Weights of a small transformer language model.
Size: 15 layers, width 384, 12 heads of 32, MLP 1024 SwiGLU, vocabulary 2382.
Architecture: RMSNorm before each block, rotary positions, no biases in attention or MLP.
Training: a variant of SOAP for these matrices, 3152 steps.
Each number is 50 + 12 x the weight over its row's rms, rounded and kept within 0 to 99. Layers, rows and columns count from 0. The size before them is the row's rms in percent of the matrix's.

# k: layer 3 attention key, 384x384, rms 0.0907, rows 170-191, columns 288-383
# q: layer 3 attention query, 384x384, rms 0.0931, rows 171-191, columns 288-383
# v: layer 3 attention value, 384x384, rms 0.0686, rows 160-174, columns 288-383
# o: layer 3 attention output (transposed), 384x384, rms 0.0626, rows 160-173, columns 288-383
k170 088:57 67 49 65 67 38 41 40 40 50 37 32 55 57 73 48 57 26 53 64 46 38 31 55 25 66 56 58 52 42 76 78 50 80 68 53 43 56 54 63 40 61 50 34 43 64 53 20 35 60 22 38 63 62 52 48 60 50 54 28 39 81 50 45 50 54 52 46 61 59 56 55 53 31 56 58 71 57 56 52 56 17 52 67 80 50 72 52 45 31 44 35 62 51 46 27
q171 088:54 50 42 41 57 68 20 23 39 50 50 30 45 48 52 34 87 52 50 58 43 66 58 69 41 44 75 38 50 47 63 53 66 66 74 52 38 52 51 46 46 60 41 78 39 70 67 54 78 61 37 52 29 58 27 60 44 71 51 32 63 53 40 47 35 46 45 58 59 52 57 50 58 46 46 58 76 55 35 74 41 54 52 66 48 43 29 66 54 51 67 51 44 24 71 65
k171 078:36 65 92 41 51 46 54 54 70 48 59 58 47 44 80 41 44 63 52 62 67 62 61 61 65 55 73 56 49 39 66 51 43 51 53 50 56 39 60 65 57 35 28 80 61 39 45 70 53 57 22 40 45 61 51 51 69 46 58 58 58 53 46 55 69 53 48 59 34 47 35 46 31 63 57 49 57 65 35 64 39 51 54 51 31 63 49 46 42 41 45 59 40 38 71 62
q172 087:46 53 57 58 52 55 54 56 60 46 50 75 71 63 62 43 50 68 38 56 65 41 58 48 60 36 65 42 23 52 49 60 53 48 46 38 62 56 60 41 61 76 23 44 44 55 53 37 64 60 69 56 40 54 60 40 80 73 63 56 65 42 47 66 60 51 47 48 40 59 52 30 60 31 49 47 28 51 52 57 63 65 64 41 58 51 63 61 62 57 39 42 65 67 47 59
k172 089:56 44 44 33 44 53 58 35 46 65 48 48 55 60 43 55 42 47 35 51 38 60 19 47 42 59 48 60 63 47 59 32 49 52 42 75 47 32 55 30 46 68 38 41 38 43 68 42 50 50 25 43 40 52 35 37 56 60 69 37 30 56 48 38 36 63 87 56 52 62 48 51 55 55 38 45 63 62 62 62 65 63 59 61 42 59 58 50 41 31 47 54 32 21 48 60
q173 085:53 49 41 34 59 48 44 54 49 48 59 66 45 60 56 57 27 43 54 74 72 49 68 29 58 56 34 62 37 52 57 55 55 55 60 56 60 53 43 48 58 36 50 28 66 38 65 62 49 54 61 38 59 39 57 61 52 31 56 61 80 41 72 48 46 38 57 50 47 49 31 46 55 38 57 49 40 51 56 42 74 55 21 39 55 36 67 47 54 68 38 53 34 65 42 58
k173 085:58 60 23 59 48 55 50 61 59 64 38 43 45 56 54 46 52 46 52 39 37 55 32 54 50 19 49 27 55 42 53 49 54 38 52 48 43 50 38 55 78 56 55 44 34 66 58 39 25 29 62 39 58 43 28 52 33 53 42 31 48 54 53 49 36 56 65 41 61 47 56 58 58 49 54 62 58 37 52 50 39 39 73 40 76 54 64 55 41 62 82 40 57 40 52 41
q174 082:25 57 72 57 43 45 55 63 64 68 38 50 64 34 40 44 36 62 50 39 54 52 45 61 65 48 45 41 49 62 47 53 45 36 28 58 51 57 50 50 63 64 58 49 39 48 34 30 39 49 54 42 53 52 77 42 47 45 39 38 29 39 44 58 66 70 48 44 44 57 52 43 53 52 51 36 47 48 60 45 57 63 57 56 63 59 49 58 67 27 39 57 76 57 52 30
k174 082:56 36 37 48 45 49 54 32 34 50 55 45 69 61 27 49 41 65 47 32 56 62 50 47 52 59 50 71 23 42 26 23 61 64 33 55 60 64 21 24 26 49 65 47 76 32 59 37 56 37 50 70 46 55 41 38 46 63 52 51 45 41 42 48 40 33 46 55 59 55 56 56 55 61 57 44 44 56 48 39 55 48 40 29 49 41 41 41 44 56 20 47 50 39 34 53
q175 084:50 52 32 42 48 41 64 79 60 45 47 73 47 59 53 66 48 47 45 44 48 38 59 34 48 52 34 74 45 47 44 47 42 40 31 56 79 54 66 60 30 46 49 34 63 31 51 68 45 46 81 56 56 35 52 42 79 40 64 72 67 43 56 39 48 43 66 59 44 48 51 47 33 40 55 28 38 49 50 24 48 51 46 27 73 45 72 36 50 55 38 51 55 69 35 59
k175 079:63 53 33 54 52 51 38 42 37 37 32 53 55 53 45 63 59 47 61 47 30 29 52 37 33 39 44 62 64 49 46 54 50 54 58 50 51 40 34 44 49 58 45 46 25 61 29 37 51 50 46 50 39 64 41 40 56 63 66 39 50 61 43 60 41 50 60 42 68 47 52 51 69 47 53 72 50 50 55 34 55 37 49 64 76 49 58 56 50 47 61 36 34 59 55 31
q176 103:78 61 54 33 63 76 62 38 54 64 56 60 60 50 38 40 64 59 41 65 57 46 53 81 54 50 59 43 36 55 44 58 74 89 58 56 54 65 47 39 58 38 23 46 58 46 57 34 52 47 55 59 61 62 31 49 62 47 75 26 62 78 45 58 34 44 39 64 63 39 40 36 38 61 46 74 69 57 52 29 45 50 59 61 55 47 60 60 38 49 56 44 43 45 68 56
k176 100:72 43 64 77 45 42 51 65 28 30 54 39 46 68 43 49 46 33 50 29 30 47 36 17 46 55 47 59 44 37 56 49 44 38 59 54 49 57 48 51 52 31 54 56 55 59 48 48 54 46 55 52 48 35 57 46 35 32 43 75 27 50 47 68 67 50 55 46 26 31 64 42 60 25 52 40 28 32 39 56 33 47 50 36 34 55 56 42 55 25 36 53 59 72 46 31
q177 083:58 28 51 53 53 44 33 59 42 27 48 54 68 48 58 62 32 69 52 55 36 60 41 42 35 55 52 52 11 56 18 62 33 57 41 51 47 39 43 57 48 41 54 35 40 56 59 36 47 78 57 41 59 50 59 48 37 54 61 65 43 44 45 45 47 65 42 37 63 40 46 33 61 49 71 46 44 33 53 53 51 44 41 46 60 38 60 50 50 42 48 60 68 49 21 59
k177 091:32 46 64 39 40 50 56 36 59 65 55 52 45 46 34 39 72 53 53 50 62 56 57 67 64 36 65 38 55 60 45 37 54 71 56 44 56 52 54 67 35 59 46 57 35 42 28 70 57 49 43 47 51 62 25 35 75 41 49 47 67 66 55 43 40 41 43 51 60 54 49 63 52 66 39 62 60 47 47 53 59 48 49 72 48 40 50 53 26 39 54 59 51 35 70 75
q178 096:54 66 55 30 49 67 46 47 64 71 44 44 61 53 54 30 54 51 46 34 74 26 37 58 45 41 49 48 55 63 51 41 64 80 54 64 37 56 51 55 55 51 42 63 59 46 52 36 49 46 53 54 39 63 45 72 53 62 77 36 58 43 63 46 18 36 62 66 57 48 54 42 36 71 51 57 52 65 44 45 47 63 40 65 42 56 49 73 32 60 55 42 27 55 79 57
k178 081:50 50 42 58 44 55 80 60 44 28 48 67 45 59 68 54 42 48 72 59 50 54 51 60 64 73 54 54 62 51 53 59 46 40 69 51 61 52 63 32 51 27 40 65 50 51 58 57 46 38 43 55 69 32 45 65 60 22 38 46 59 59 48 55 67 58 54 24 42 51 70 32 47 42 40 56 49 55 43 62 50 53 45 41 35 60 45 50 52 47 46 51 50 75 62 39
q179 092:27 48 36 55 49 31 44 47 34 25 53 53 45 41 44 43 57 45 67 37 43 77 53 34 59 58 53 35 54 50 41 54 55 40 41 37 60 41 67 55 44 47 42 49 36 53 49 44 49 35 54 39 53 36 52 39 51 30 41 58 34 27 52 51 63 64 48 39 41 59 50 46 65 22 45 46 56 42 47 56 42 59 42 40 48 40 51 44 55 52 39 55 66 62 48 41
k179 076:57 48 57 61 74 78 45 48 52 55 53 37 72 37 42 55 36 55 27 44 52 35 39 33 49 58 65 67 34 49 38 53 48 49 46 57 49 35 37 66 60 63 51 42 73 63 55 40 51 51 63 43 29 77 60 65 38 62 55 35 54 43 41 65 55 40 71 75 54 53 49 65 20 54 56 77 54 51 39 44 40 46 57 48 60 48 49 45 55 65 54 52 74 42 49 47
q180 103:22 39 47 76 55 55 35 59 54 54 44 58 67 47 30 55 48 63 41 46 37 56 64 50 55 38 81 51 27 39 44 47 37 46 51 58 41 29 50 41 52 48 55 34 51 49 55 46 66 56 52 28 43 67 58 52 49 78 41 39 33 22 39 63 51 66 28 30 61 55 60 46 66 48 49 48 48 40 45 50 63 57 63 52 46 67 53 66 55 32 36 35 51 45 56 64
k180 097:40 49 69 45 51 55 42 44 51 69 47 51 63 41 47 30 48 63 14 46 31 48 46 65 47 43 51 67 36 45 46 43 43 77 45 57 43 43 42 53 58 59 57 45 65 65 76 35 52 49 43 55 24 63 47 52 48 57 63 52 58 63 49 40 22 55 66 64 49 51 47 48 30 58 49 61 54 51 64 42 56 41 49 64 47 46 33 60 41 50 43 57 50 42 56 64
q181 095:72 44 45 29 37 34 42 55 62 52 54 34 40 40 61 57 53 48 54 57 59 67 41 40 56 45 25 39 38 49 39 70 26 35 37 51 55 50 52 47 22 50 58 40 46 54 42 38 33 52 49 56 58 35 46 44 48 41 63 71 36 43 51 55 51 58 57 37 51 63 40 47 33 33 54 39 19 57 58 43 54 60 49 37 50 71 51 29 60 47 37 45 64 69 40 45
k181 097:35 68 43 66 77 71 54 33 71 55 44 44 71 50 70 67 49 59 55 57 77 35 52 47 57 72 42 49 43 56 43 53 51 63 27 62 40 65 61 28 34 70 40 62 68 54 41 34 64 54 59 30 52 58 55 51 52 51 56 53 50 19 48 62 68 38 57 54 64 72 55 69 47 66 64 59 44 36 60 48 52 62 41 65 49 37 29 43 74 60 39 37 44 49 24 51
q182 098:40 41 69 39 74 59 44 58 53 70 41 67 53 70 28 55 65 54 38 63 41 52 50 52 65 43 82 43 32 55 62 42 55 65 35 58 58 48 65 55 66 42 63 48 48 53 48 53 51 55 83 36 56 33 48 60 45 81 55 34 49 60 30 31 52 49 49 39 46 64 42 59 56 34 49 54 70 31 56 67 44 72 55 56 27 37 58 55 57 40 46 55 34 28 38 49
k182 094:39 59 49 37 59 53 57 34 67 70 30 46 59 39 48 26 44 60 58 47 55 31 42 56 63 48 46 50 27 54 53 47 46 67 43 41 53 77 39 63 26 52 39 64 66 24 53 37 34 53 42 51 16 61 31 57 55 56 60 53 43 57 60 12 39 61 50 63 56 55 38 40 42 51 46 67 50 39 61 34 51 56 49 64 48 49 35 58 45 44 56 57 42 35 48 53
q183 091:55 25 56 48 65 63 28 44 28 65 63 33 51 50 40 65 49 53 48 48 39 59 45 56 69 42 57 30 50 60 42 38 49 45 54 56 32 40 40 44 54 54 36 67 39 53 45 50 42 59 34 51 43 64 30 55 53 61 51 44 37 57 64 64 34 34 64 44 47 55 48 48 64 59 57 59 58 41 50 60 28 58 59 56 26 55 48 52 47 53 71 57 29 47 65 65
k183 104:38 61 73 60 46 50 52 47 77 60 39 48 55 52 70 28 52 53 43 52 52 51 57 76 62 41 52 33 53 63 52 55 50 45 53 43 29 53 60 70 42 51 53 63 44 48 58 42 56 63 49 27 52 38 56 68 49 49 34 42 41 45 53 43 61 42 60 40 64 45 64 50 43 59 46 48 41 23 37 63 41 50 60 51 34 68 45 46 38 40 57 66 57 54 77 13
q184 086:42 66 56 55 31 29 57 51 73 37 51 48 50 30 45 59 40 52 55 20 67 44 36 33 49 57 34 57 74 55 35 53 49 30 30 46 66 43 57 52 38 54 59 51 31 36 46 41 41 35 50 69 61 45 71 57 43 47 54 40 25 44 51 51 68 57 32 38 43 48 59 48 45 47 52 50 28 59 43 29 51 45 63 48 61 51 39 44 56 59 38 38 62 67 31 36
k184 083:58 32 31 28 33 49 55 57 32 46 69 74 38 63 43 54 42 52 53 51 43 56 44 45 56 60 42 58 38 50 49 61 53 40 51 63 65 66 59 37 32 47 55 46 54 53 46 52 44 33 68 73 70 43 63 52 36 34 41 54 40 32 54 57 41 48 47 49 20 52 46 49 53 46 49 42 44 37 51 42 45 56 37 51 49 50 35 42 45 68 41 48 61 68 33 36
q185 089:45 55 65 45 37 25 63 75 80 39 47 69 46 51 61 72 26 45 60 32 73 36 50 38 55 67 28 72 54 52 45 51 45 42 28 42 67 57 51 58 40 53 35 36 54 22 55 51 41 43 56 61 68 47 68 47 67 37 73 71 60 47 46 42 68 47 56 54 45 47 48 51 48 38 54 33 35 53 40 21 44 44 64 32 62 45 60 46 36 52 35 40 62 81 32 50
k185 089:84 47 25 34 51 53 42 56 15 38 62 56 40 61 39 58 62 41 44 70 31 37 32 48 52 55 42 60 52 52 57 56 55 56 45 62 65 47 38 32 52 55 49 50 33 69 41 47 61 42 53 66 45 68 56 39 45 33 42 43 35 56 39 73 48 42 45 33 42 56 58 49 75 31 28 55 51 52 59 58 55 43 52 61 62 58 53 52 45 43 35 51 33 71 51 46
q186 094:49 56 37 58 51 66 38 26 31 51 48 40 64 37 16 37 50 54 69 53 31 67 38 41 53 36 61 36 71 50 47 45 47 49 57 63 54 27 49 44 43 39 58 76 45 56 50 50 36 39 34 56 55 57 37 52 12 56 33 21 18 61 46 72 36 47 36 33 61 51 50 44 57 76 42 61 67 48 63 58 45 47 49 80 54 53 32 46 58 57 63 59 35 41 64 27
k186 100:36 50 79 74 44 56 46 41 61 60 43 62 36 46 78 23 30 45 36 28 59 52 58 57 66 60 54 53 43 60 33 49 40 53 58 43 40 66 65 56 49 50 64 35 57 49 42 44 37 51 69 33 70 39 57 68 56 48 25 62 33 35 58 28 40 39 42 48 46 34 59 48 11 66 65 39 35 26 52 32 33 70 38 39 31 56 43 52 61 60 58 56 62 67 56 22
q187 087:57 53 35 37 51 52 53 20 48 35 74 56 66 49 52 29 73 47 56 68 59 53 36 56 51 58 63 49 39 42 32 67 43 61 57 50 44 46 32 39 55 48 52 72 39 54 58 61 56 49 57 18 63 44 22 51 42 48 56 24 48 77 47 58 65 65 44 66 76 38 57 47 58 61 51 59 61 55 55 74 74 72 63 51 46 46 46 59 56 63 52 49 19 61 62 63
k187 088:43 48 58 50 59 51 55 54 56 41 55 68 26 54 68 30 46 39 25 55 49 48 63 47 68 40 74 51 65 42 60 59 40 49 57 53 43 60 47 69 52 64 60 48 44 49 54 49 39 52 20 50 54 61 62 54 37 47 51 53 46 47 63 39 40 55 40 60 47 21 46 57 53 49 64 24 52 68 53 56 31 65 51 50 52 56 65 55 62 31 46 71 52 49 47 63
q188 097:40 35 44 73 45 50 46 58 33 70 20 22 36 42 45 75 43 44 40 44 20 48 63 49 47 38 47 57 68 63 65 31 49 47 32 47 62 52 68 57 51 48 52 42 61 51 63 47 43 56 46 49 40 44 67 49 42 44 52 58 44 29 54 42 35 37 42 38 28 51 51 68 48 34 52 62 68 48 57 44 20 29 49 56 53 57 56 30 42 32 44 48 64 22 60 47
k188 101:42 55 64 45 40 37 56 60 74 64 36 62 64 30 67 38 58 55 71 58 67 45 39 74 40 58 38 39 52 50 56 51 73 54 55 44 50 62 53 45 43 34 53 63 69 56 36 56 50 43 67 64 36 41 35 52 63 51 25 56 76 58 34 49 62 31 52 37 45 65 44 43 44 45 43 64 48 48 46 42 52 29 45 59 56 39 31 64 52 63 55 29 64 65 42 37
q189 089:30 61 49 63 35 40 49 33 48 49 22 53 65 32 42 40 37 46 59 50 59 51 23 35 45 50 47 39 75 42 36 50 32 46 28 51 64 40 50 43 61 42 65 56 43 55 47 33 32 33 44 55 59 56 73 51 24 56 43 37 21 58 48 71 63 61 24 31 48 37 48 41 46 61 43 67 39 50 65 55 56 40 80 63 58 52 51 36 52 58 49 57 52 63 41 21
k189 084:59 32 62 46 40 52 51 41 32 49 56 67 42 66 40 43 42 47 43 40 47 40 58 52 49 57 54 69 26 51 41 58 59 46 58 63 53 70 64 29 32 64 69 33 63 55 44 49 47 33 68 65 59 47 54 65 31 45 48 61 40 22 57 38 33 40 40 45 41 39 53 39 38 55 54 42 37 42 63 32 61 58 35 50 48 53 37 50 58 62 33 55 62 63 24 47
q190 096:52 60 48 40 29 36 75 54 41 21 50 43 44 51 50 53 44 37 61 31 71 44 42 39 40 77 35 72 56 33 43 62 57 54 53 42 41 42 40 42 60 43 52 61 42 26 28 62 48 47 37 51 59 58 41 45 54 40 55 62 38 51 77 43 64 53 41 68 51 25 44 42 55 83 63 51 26 51 42 32 56 48 50 43 53 52 55 37 48 69 53 54 38 79 55 65
k190 091:61 38 52 46 46 56 59 44 44 29 73 70 26 52 41 75 52 50 39 33 31 53 54 46 47 43 47 53 46 68 34 70 18 27 42 54 53 40 51 48 61 43 41 47 17 54 39 48 51 43 61 56 55 56 62 54 47 58 63 58 47 33 33 78 45 68 19 48 59 40 53 68 71 30 48 39 46 45 39 36 49 47 46 27 41 49 56 51 38 54 51 54 39 61 42 57
q191 083:63 46 18 43 46 43 65 74 69 27 61 55 50 72 44 63 30 47 68 42 52 44 42 35 48 60 22 73 71 43 42 43 50 42 74 51 39 50 41 45 38 28 31 44 69 26 46 60 45 28 48 54 71 48 38 56 49 23 48 53 37 67 52 44 65 55 61 54 59 48 46 49 49 67 42 46 25 49 63 36 59 46 43 34 46 50 52 32 49 74 56 55 46 75 46 44
k191 085:33 67 53 62 61 50 48 44 39 59 47 41 46 42 51 45 58 39 57 26 29 43 65 26 40 60 24 53 52 51 43 59 26 42 55 37 43 56 58 62 72 55 46 27 13 53 44 37 42 54 66 17 68 40 71 62 48 58 40 42 28 37 38 56 45 58 31 31 75 46 71 74 70 22 57 51 62 42 50 47 43 48 48 45 55 49 64 56 57 50 53 50 39 73 55 35
v160 076:56 53 66 28 60 43 46 66 52 47 35 50 66 50 75 42 67 56 42 42 39 40 55 43 68 69 36 54 54 60 60 54 51 59 48 42 39 46 34 51 64 37 55 42 51 62 57 53 44 61 63 46 43 65 73 72 29 58 50 69 55 87 48 45 39 58 45 46 50 44 40 46 55 48 39 46 62 64 43 46 37 61 61 56 45 64 63 37 32 38 58 60 60 48 37 41
o160 074:46 70 52 52 62 74 47 54 40 59 38 40 65 37 38 50 42 65 44 57 69 48 59 59 45 43 68 36 72 46 54 48 24 23 45 54 47 49 65 53 59 58 35 51 43 38 42 82 50 39 52 60 38 45 46 53 51 57 40 53 43 31 56 60 64 45 49 25 41 37 59 67 55 22 52 64 32 60 51 74 59 38 10 37 55 60 33 51 45 54 41 62 45 31 59 45
v161 081:58 44 59 70 53 64 58 61 51 34 38 53 46 50 37 30 45 44 63 30 37 72 41 54 63 38 54 67 54 44 74 57 50 51 51 57 77 51 58 42 70 28 67 46 57 83 33 50 36 36 45 76 55 74 55 65 40 56 52 46 53 24 49 58 72 73 33 34 44 44 57 61 45 72 35 45 44 44 47 54 45 41 55 42 53 70 55 69 59 53 63 31 49 56 56 67
o161 074:48 55 51 45 59 50 52 30 44 42 55 27 48 47 65 50 63 55 60 54 61 32 51 34 66 76 26 38 55 52 38 27 55 37 50 48 35 44 45 68 46 49 29 45 54 38 60 45 49 55 64 26 50 36 78 41 68 46 39 66 35 38 63 48 19 44 57 71 50 56 47 49 56 19 60 39 34 68 44 41 53 52 44 44 29 79 54 37 49 41 48 70 27 65 35 53
v162 091:56 33 60 68 56 47 40 34 42 09 52 35 51 53 30 24 55 38 58 47 31 47 50 34 43 55 50 75 76 56 66 77 56 43 56 56 54 45 45 20 51 49 58 38 52 42 36 69 55 27 50 55 73 55 62 52 34 27 61 80 58 25 39 61 50 43 45 53 39 40 39 45 39 64 45 52 60 47 47 36 50 43 47 35 38 69 61 50 48 46 52 61 52 64 68 48
o162 088:54 63 37 53 56 43 39 59 45 48 50 42 51 34 50 49 64 57 66 33 69 61 54 59 69 54 47 49 53 48 39 34 59 54 34 67 55 57 71 83 58 62 47 31 47 62 44 22 46 71 49 48 54 42 54 51 61 50 32 64 51 46 54 27 46 52 56 54 49 58 44 45 46 22 53 28 41 63 42 57 49 41 44 51 54 65 64 62 63 45 57 53 25 61 41 50
v163 078:27 50 44 62 47 49 59 34 51 58 75 58 32 48 51 54 60 35 61 34 47 35 54 48 36 71 65 67 80 68 64 54 45 69 47 25 35 54 35 49 48 74 53 44 45 46 44 59 57 51 55 18 66 41 34 17 51 45 50 57 59 50 61 54 59 43 36 93 50 47 62 45 42 48 56 49 57 46 59 40 55 48 60 53 53 52 34 47 48 50 66 45 22 71 37 59
o163 075:57 55 67 57 47 54 30 40 40 33 43 41 44 48 51 66 45 57 44 39 45 56 49 39 44 45 64 51 18 50 43 55 38 37 37 75 68 46 43 62 47 58 45 58 32 47 47 49 47 49 40 43 49 68 37 53 45 59 50 51 65 59 45 31 49 50 60 23 47 54 53 25 55 42 51 59 66 57 25 34 37 52 42 65 55 41 63 68 62 72 48 50 61 56 54 65
v164 081:43 81 45 56 51 53 53 68 31 58 60 65 61 53 39 46 54 50 67 57 39 45 63 43 52 54 76 42 65 67 55 48 46 37 53 55 44 63 60 29 34 45 48 55 57 48 66 46 54 62 60 66 57 35 34 48 39 32 68 62 75 50 24 30 55 35 59 46 65 63 54 46 42 49 60 53 39 42 72 43 60 50 43 42 44 49 29 59 52 58 52 52 56 54 32 56
o164 080:61 24 30 57 51 53 61 42 62 38 48 56 40 52 62 66 42 68 28 56 43 59 26 33 52 59 40 29 49 39 63 44 49 34 69 45 49 51 50 64 46 54 48 59 54 57 49 48 67 53 61 43 41 49 40 53 57 45 40 60 47 55 52 66 45 51 39 52 37 46 31 76 56 54 58 66 63 59 41 58 53 52 63 46 31 71 57 48 30 56 48 52 34 61 53 48
v165 084:35 70 52 57 55 62 43 55 09 37 50 67 63 43 66 52 51 54 76 40 59 27 72 52 37 59 62 52 67 63 49 29 61 59 45 34 52 73 71 53 38 43 63 62 49 52 40 62 41 59 74 50 53 42 36 55 50 42 84 51 50 28 47 50 47 26 56 47 68 68 54 55 52 85 57 36 59 66 61 58 58 44 56 36 64 43 53 40 35 44 36 39 46 62 46 34
o165 085:76 53 55 50 63 35 56 72 63 53 31 55 35 50 43 57 36 43 16 55 26 54 37 53 29 48 45 56 46 57 57 68 20 59 33 39 49 40 40 52 75 69 32 63 46 62 65 50 60 52 59 52 46 54 55 73 50 44 33 45 46 86 61 50 64 51 37 57 50 50 42 61 56 18 36 66 36 50 41 52 50 74 59 49 26 55 35 62 75 71 25 61 50 50 59 59
v166 086:59 46 55 35 48 42 43 34 66 40 57 52 44 61 56 54 48 39 54 64 16 48 47 43 46 63 42 50 50 48 78 72 55 53 46 69 77 45 42 45 53 44 61 55 64 67 68 60 46 29 41 30 48 63 48 74 44 43 55 39 55 28 56 69 68 56 50 49 52 69 57 52 38 40 27 41 50 36 36 51 46 69 47 59 51 41 49 57 47 37 36 46 33 57 39 62
o166 083:47 56 49 75 40 72 42 67 39 49 47 62 67 20 55 63 33 68 43 49 62 62 56 51 72 53 54 44 57 66 53 44 39 44 61 42 50 44 36 52 55 70 33 37 61 57 50 43 51 62 58 50 57 50 56 40 61 46 48 58 52 46 49 20 31 42 36 33 46 30 49 46 56 68 50 37 49 65 46 58 63 65 39 38 35 75 51 44 49 49 44 57 41 49 45 37
v167 084:65 44 53 95 50 59 50 45 56 33 52 51 37 63 42 55 34 33 56 50 47 66 47 39 71 37 56 68 53 57 54 55 54 39 46 65 63 78 47 39 42 43 65 56 45 40 49 54 36 42 53 53 41 66 53 31 39 21 57 53 45 40 53 55 50 57 38 53 45 48 54 51 40 74 51 63 33 52 38 42 52 45 63 45 40 59 41 38 52 61 59 48 46 52 81 54
o167 089:61 48 17 28 51 30 40 60 53 53 65 62 57 45 37 58 63 54 71 64 47 46 37 47 57 57 44 48 52 23 49 48 49 35 39 47 53 34 56 58 54 50 58 44 70 50 56 48 56 61 49 38 45 60 63 48 65 67 56 57 34 46 47 13 56 40 63 37 38 52 46 55 37 30 47 30 51 55 53 45 53 61 49 56 82 66 74 65 52 41 39 47 54 48 26 39
v168 093:32 40 74 73 53 59 36 65 62 53 44 46 58 26 38 42 34 46 45 54 58 56 45 61 38 49 33 68 40 56 33 48 48 57 55 58 56 37 48 46 67 41 42 35 38 68 51 58 34 38 56 59 43 57 89 64 57 63 30 40 47 43 49 48 66 38 49 27 39 46 48 29 55 35 40 25 31 50 40 67 31 35 59 42 63 49 60 60 59 44 39 53 54 47 52 67
o168 086:72 74 40 51 60 43 45 56 37 36 24 43 63 36 59 45 63 63 49 52 54 43 54 40 49 60 45 55 62 48 40 40 44 52 28 15 44 38 66 54 62 42 76 50 52 37 47 48 36 52 39 36 48 62 53 47 63 46 42 70 63 38 57 39 46 59 32 50 55 52 48 43 40 59 48 83 61 63 51 47 62 51 45 39 54 68 53 27 30 54 36 44 52 49 51 23
v169 085:47 35 43 77 41 47 66 74 56 39 51 51 43 57 49 43 35 63 48 27 31 73 41 63 53 53 46 57 62 57 39 48 66 15 65 53 77 71 60 44 51 66 45 58 42 68 45 53 41 21 56 48 51 55 51 69 46 37 34 50 39 31 52 56 61 61 41 49 56 44 47 47 50 70 45 50 35 48 34 40 51 31 43 42 60 36 51 24 35 48 64 39 52 54 56 48
o169 090:60 57 41 33 43 51 56 63 48 32 60 45 33 27 57 64 76 59 38 78 45 57 46 38 56 37 57 58 58 36 45 46 58 47 30 43 31 21 53 63 56 38 42 40 58 48 45 44 50 57 45 53 59 41 66 38 64 50 56 46 56 58 43 52 55 38 49 49 55 45 49 35 50 44 37 24 65 76 63 37 57 53 32 45 47 54 79 41 42 48 43 65 79 50 50 50
v170 094:65 62 61 58 51 25 51 72 35 31 39 35 38 39 54 33 41 51 30 53 39 65 32 64 57 41 58 49 52 56 48 53 50 54 66 57 41 55 77 56 56 33 61 63 44 41 50 58 51 22 44 59 45 83 66 58 34 62 64 58 38 54 58 50 81 75 33 23 38 41 55 40 41 46 35 47 49 61 52 47 30 55 64 51 47 61 43 46 55 43 41 67 66 46 61 53
o170 091:39 33 52 45 35 56 54 43 55 43 36 60 61 44 53 53 46 42 69 64 50 39 47 27 42 64 37 50 59 39 58 46 59 25 43 65 41 43 58 45 63 46 42 38 62 38 55 45 46 55 30 29 53 33 40 37 44 29 34 61 49 27 56 43 62 37 51 37 57 41 49 51 45 49 41 63 46 54 47 54 63 21 48 38 67 47 54 43 63 65 56 41 41 50 38 32
v171 085:47 36 57 37 31 34 61 38 63 46 44 35 33 55 47 40 49 36 45 45 54 37 36 61 52 51 54 40 40 64 46 78 31 65 66 46 46 46 51 57 60 72 38 58 59 24 29 54 61 55 50 43 57 63 27 52 40 48 50 38 63 54 54 59 38 65 32 54 52 62 49 42 49 32 62 37 49 74 49 38 51 48 49 47 46 63 59 42 31 30 21 39 43 29 59 40
o171 082:43 66 51 62 67 75 42 43 24 72 66 62 56 57 66 77 54 54 41 51 52 61 91 55 38 59 65 49 42 28 48 35 77 46 44 89 73 46 43 47 38 39 43 34 46 47 52 60 46 63 36 56 45 41 61 48 61 52 57 64 37 66 52 63 67 43 49 34 50 57 37 51 45 53 33 63 56 33 53 49 46 66 35 65 54 44 45 48 57 61 41 73 59 74 27 44
v172 078:60 47 51 76 62 49 41 56 47 63 60 55 45 46 45 53 50 43 52 53 55 42 37 58 39 47 52 29 44 51 36 47 66 51 61 73 47 74 41 51 40 52 67 49 42 48 39 46 61 56 56 44 54 45 44 71 46 49 59 43 42 25 52 43 33 58 40 58 56 65 50 62 59 44 53 49 42 63 63 52 67 57 41 42 61 74 65 34 64 52 31 42 39 52 50 19
o172 074:43 37 27 35 52 36 81 39 65 57 52 71 54 29 51 45 39 32 29 65 37 51 55 46 61 69 40 52 45 58 60 40 44 45 51 36 34 40 46 50 27 68 53 38 29 51 54 35 49 38 68 66 45 43 55 32 52 62 37 37 59 61 33 57 40 43 42 38 53 53 75 09 50 47 57 37 57 27 36 40 44 39 75 55 34 54 60 58 57 45 62 44 56 45 44 56
v173 083:32 62 36 58 50 26 52 56 66 49 56 42 67 62 60 70 49 44 48 34 42 54 45 56 47 56 60 44 51 78 42 55 48 39 54 49 40 66 56 60 35 65 39 39 27 47 47 67 51 50 43 37 62 37 55 52 65 30 51 49 42 35 71 50 57 48 49 67 55 45 44 54 36 53 51 35 45 30 47 24 56 44 60 50 63 42 26 30 51 64 68 48 29 53 48 31
o173 076:42 49 75 60 49 50 21 38 58 72 38 31 45 51 41 34 51 46 52 39 44 45 35 39 40 41 49 45 43 42 48 60 74 68 50 51 56 41 50 37 41 52 66 47 51 67 33 39 42 40 47 74 45 63 19 58 40 43 50 37 54 67 75 31 38 51 53 37 38 74 47 52 59 56 41 67 58 58 45 35 59 42 45 53 55 31 71 56 57 43 45 60 77 56 34 65
v174 084:40 43 39 53 47 38 47 26 33 27 69 55 49 52 51 47 66 59 66 50 57 54 57 53 53 55 45 54 64 57 60 63 58 61 39 70 47 58 52 48 49 44 45 48 70 42 27 53 64 67 70 46 77 60 28 29 58 54 52 53 50 48 45 37 31 50 48 73 51 61 55 69 54 63 67 64 41 52 50 40 52 56 62 61 57 54 43 47 46 54 60 57 28 76 46 52